Part of a small language model's weights: LayerNorm before each block, rotary positions.
Each number is 128 + 24 x the weight over its row's rms, rounded and kept within 0 to 255. Layers, rows and columns count from 0. Numbers have three digits each. The size before them is the row's rms in percent of the matrix's.

# layer 5 attention query, 128x96, rms 0.145, rows 0-28, columns 0-95
095:144160097158114107157135153129128118118129153123140150094159138148089133101180120160156144109154152109126105134093134148132151089140185107125126133106117128114122077141111109113145092090164142155132084162111073127111134134172118106095141122118106105120100127159139110071104108138146116131
121:108132139091130132120143149092155105140114120075135086156102136142119125132068171115117112104085084147106157096125105112102128127143113154131084115142144087166129154117120113141109167131126119117112135122133158162126160103124115161162139125133176130125116108093095163156140115103139188131
128:102119127123131116119142147094177138152125141106152100150101132132111157143068159139121129095067103137096144081129119095098105144157115158134123116129154080147142157108128122136102162131120116142123150132129164171127155107116138178160155123114158143123137098110102159158136109105109183133
064:136109133165127145110149182126131130106081117093124108094118156136095200082077157117140100134093097129145125125118146132129107141161120112154177138102098126162095111139150148159109147122144136106140129113141114102111125098157111122133189124148159148111149160148122158139124104127113149104
130:141132131103123136133121135143105122126134125142146156113151122097170096123186084159141168157172136129171095116115124162138137110126175116132095138135127145097120122140114121095171093122128157105120106130112081099154111132134145103074080117156085113142148167136147117103120152154140085138
079:122158117146138104110154126152130144089141124128114077153133125120145086107148125182142134148134173091141113118129107115116107132093136104113100158139116134134148143147131108068086098147138137107137128165097163118077113149125145130100135142102168161153145125123132165121080105172126074147
109:099142098156119137110097083123131096114123111137117091103123105165127117138153121102178116090138130118113088115116123092156116140101150089173147178152143166101159142143138146118138081126143114095143175098088144141111115109143135109157119147154107136147148139175123134142121105099142134177
097:092139137131137107127153142172120155106161151139163117103165163103132124140124129155124077137112135174122123123133110120139154169123114099101093100119135117123121131162112142155123125129103106151063140136104104149083074091173149092136126159127122158179130143132139160127117109124081145135
122:139155123141126139140114155113113108116120108124107132131145134124132098103122116145173117147162132138188118138148114135131109124129166115133104099176126130177090123119148131095117090158177130099130105144073104112110101109134090095137116116119123130129153126068144193099126123174172096136
104:103125137093122098110167120103152153137121113093145105137095138155089125140079160126100155108106150132087149112123140096111154131126070164141114154113139092108150145100106117125105189116089111142128150134164146132151134134105154154138123133124140156126100106112110105156124121102105193163
091:120129125121172139127110103154111148123167140160133165102144097092122105135206091141139166157183152113153100122126177140139136122112153115148140145109120155084130109139137129116152105113118128126131103134143104120139084151141149109127084149142081129135124121149168104110125136150095072135
155:117108145142107124120137127091147128132099120112125098137096143163115156146049149127105107102081100124110186129113131098116134139137104158129140118119142083138121145109127119156098170119133115143097174123121159148097139140115127148166147129127166135109118088116111136172127111073132185125
127:119125141158129123120132134105151136150129119110094088134105150115108139181062140138130115133046108136119146075121153107094138157152119139136134133128150098169121153123127131141118175147144112168110148148124152158132139119107136140178156129124137148109123105110112118169082109095123179116
168:123113142140123112124159135100164147114108135096100078124106141147120155163053138127111112083077117153119171132133135107100150139158127139138171137138142094130132167120119116160124177144105136142115173117124155149112165118117122138162171093121146113110140120125089121150120120108125184117
096:138152153089132107088096149135119147150145061147135150116128160142111133109172089099133173119111108147134119138190130151127115099135145089110106098181131134130077125081146134151117121113133147150162093102143122115120122118128114134110175101148116095138089125135135132152144121127147161095
099:155140107161094142138112142100164116124114134119107135081149122171106045152135093143137158110132179147136129098124136169110146085151149109125137145144125132123135110131120166098176104145162110112109098146127119106132128108116107123112169106117120142082116164125123123139118184152159130108
105:169142092125111146139132133117129152109110081142146155136147143153096123103164109100135132090103122154101108134136117115131129100143129123104167145171149157103146107110112152152141125108194149147095175115128101102144148136194139142113106145145147112133088147148061130146119123156130101102
096:149160104144105171158104094168096098128127129137136077135115154153133114165140137115108138173130134151142121103128126105095134120139120113134140174159135148137106110113116153075176134151162099130139145143098123112161111124126112151136132138144145110092168146104150106098064132114181121159
095:140099112138079111105117137145144092154077101145138146138115146131139143146134133121173106089104126120105134141131133139104113107114120104123159130163115106144130094148143085140148127122110115186108148075114130158161178125127111119147111141107123105124099118153155147158124179159105069082
097:104125119119148087135127114113126101159109119142098139132161149116135145110125129104118183132159135135151109130137120101153144121113105107187154156127155104118127109124181107102131159107106099150110167154148127136109128150130141113139122141110126112175178075094158057153166144128116123167
091:138149145122164144120097109138128114149162128124138121134110138155117139072094145129172105166142126101087152131094135138150120168175135133133098108123123139143105112143149139099160132127090101126134122138127068140166075125151146096155139147129148151091089101156195136115087136142134122132
099:144129109109139168144145144111108116122142153116128142121120163142141168137106153138168128120123108112141116153107085121127128202107099104097087100130121155103117157199151155131110164153087132136126168124118144106149123155116143118175139134121109137149113125110090119123136063128149121171
091:083069126123111146132176149106136158103130158101106152147152169157130105149119097116118126136147136105072160099129134163113158147130150167119149113108105131065155130106106125113127123108132105151155144157120163089125084142129129107122121151134123105151124134150125082148169150145160120105
100:123115136066145121125103115152130137132095128134154126123094151113126164159118123118121155206124124147127134111176154135147099095136174131139137131128120147132133127161139122150163106169096089107167116146113126133132126155122136158123127132134161053107171110121124090119108111094115174114
102:135131127122132172128163143090135111138115125069152131164127102129149158114152076115132131137152157132140139157146159111152158115168113133121160170097137147122132097119130114166147139113133112111125126086140158158155123160061124092079147133115081126140121129141150127187133101105146138144
117:166115108141144164115128134141121074115101126112130120114105111177165127161137084120145116096129118141147131091056120097086120135117146137110110088141109152143132166112158143100158132139146109116152117134109104115123150181132122139124151087135096115141128145122112089117129148191169111107
096:153125141146121129119153141142125095121134131108078133100103139132125106121132153077182146110149158077155111112153088177117184181098145102134119125102118116107139107131103100113153140165129166114097175111148114094144141105119091147115125102111149141089127121133126117123127151106153146168
106:159098118126091114133107087122115139160130170137128139129134107116119110186135136105119182130119175135113125086123129116126108177123120136084199131154121157111135137160132127131120123137139122137180129193087113102169151131139096117144101094173107111128127129135108129134114122099129140100
103:073127106131170094135115096117127185144127115161112127115151130106138150093128148155136123142128142108146103120117157087123092059106120080156124145102126100128123115121142125116142165136115078116149149096158127152172112143137122179132105146142142162142095112104120126103109087121159112118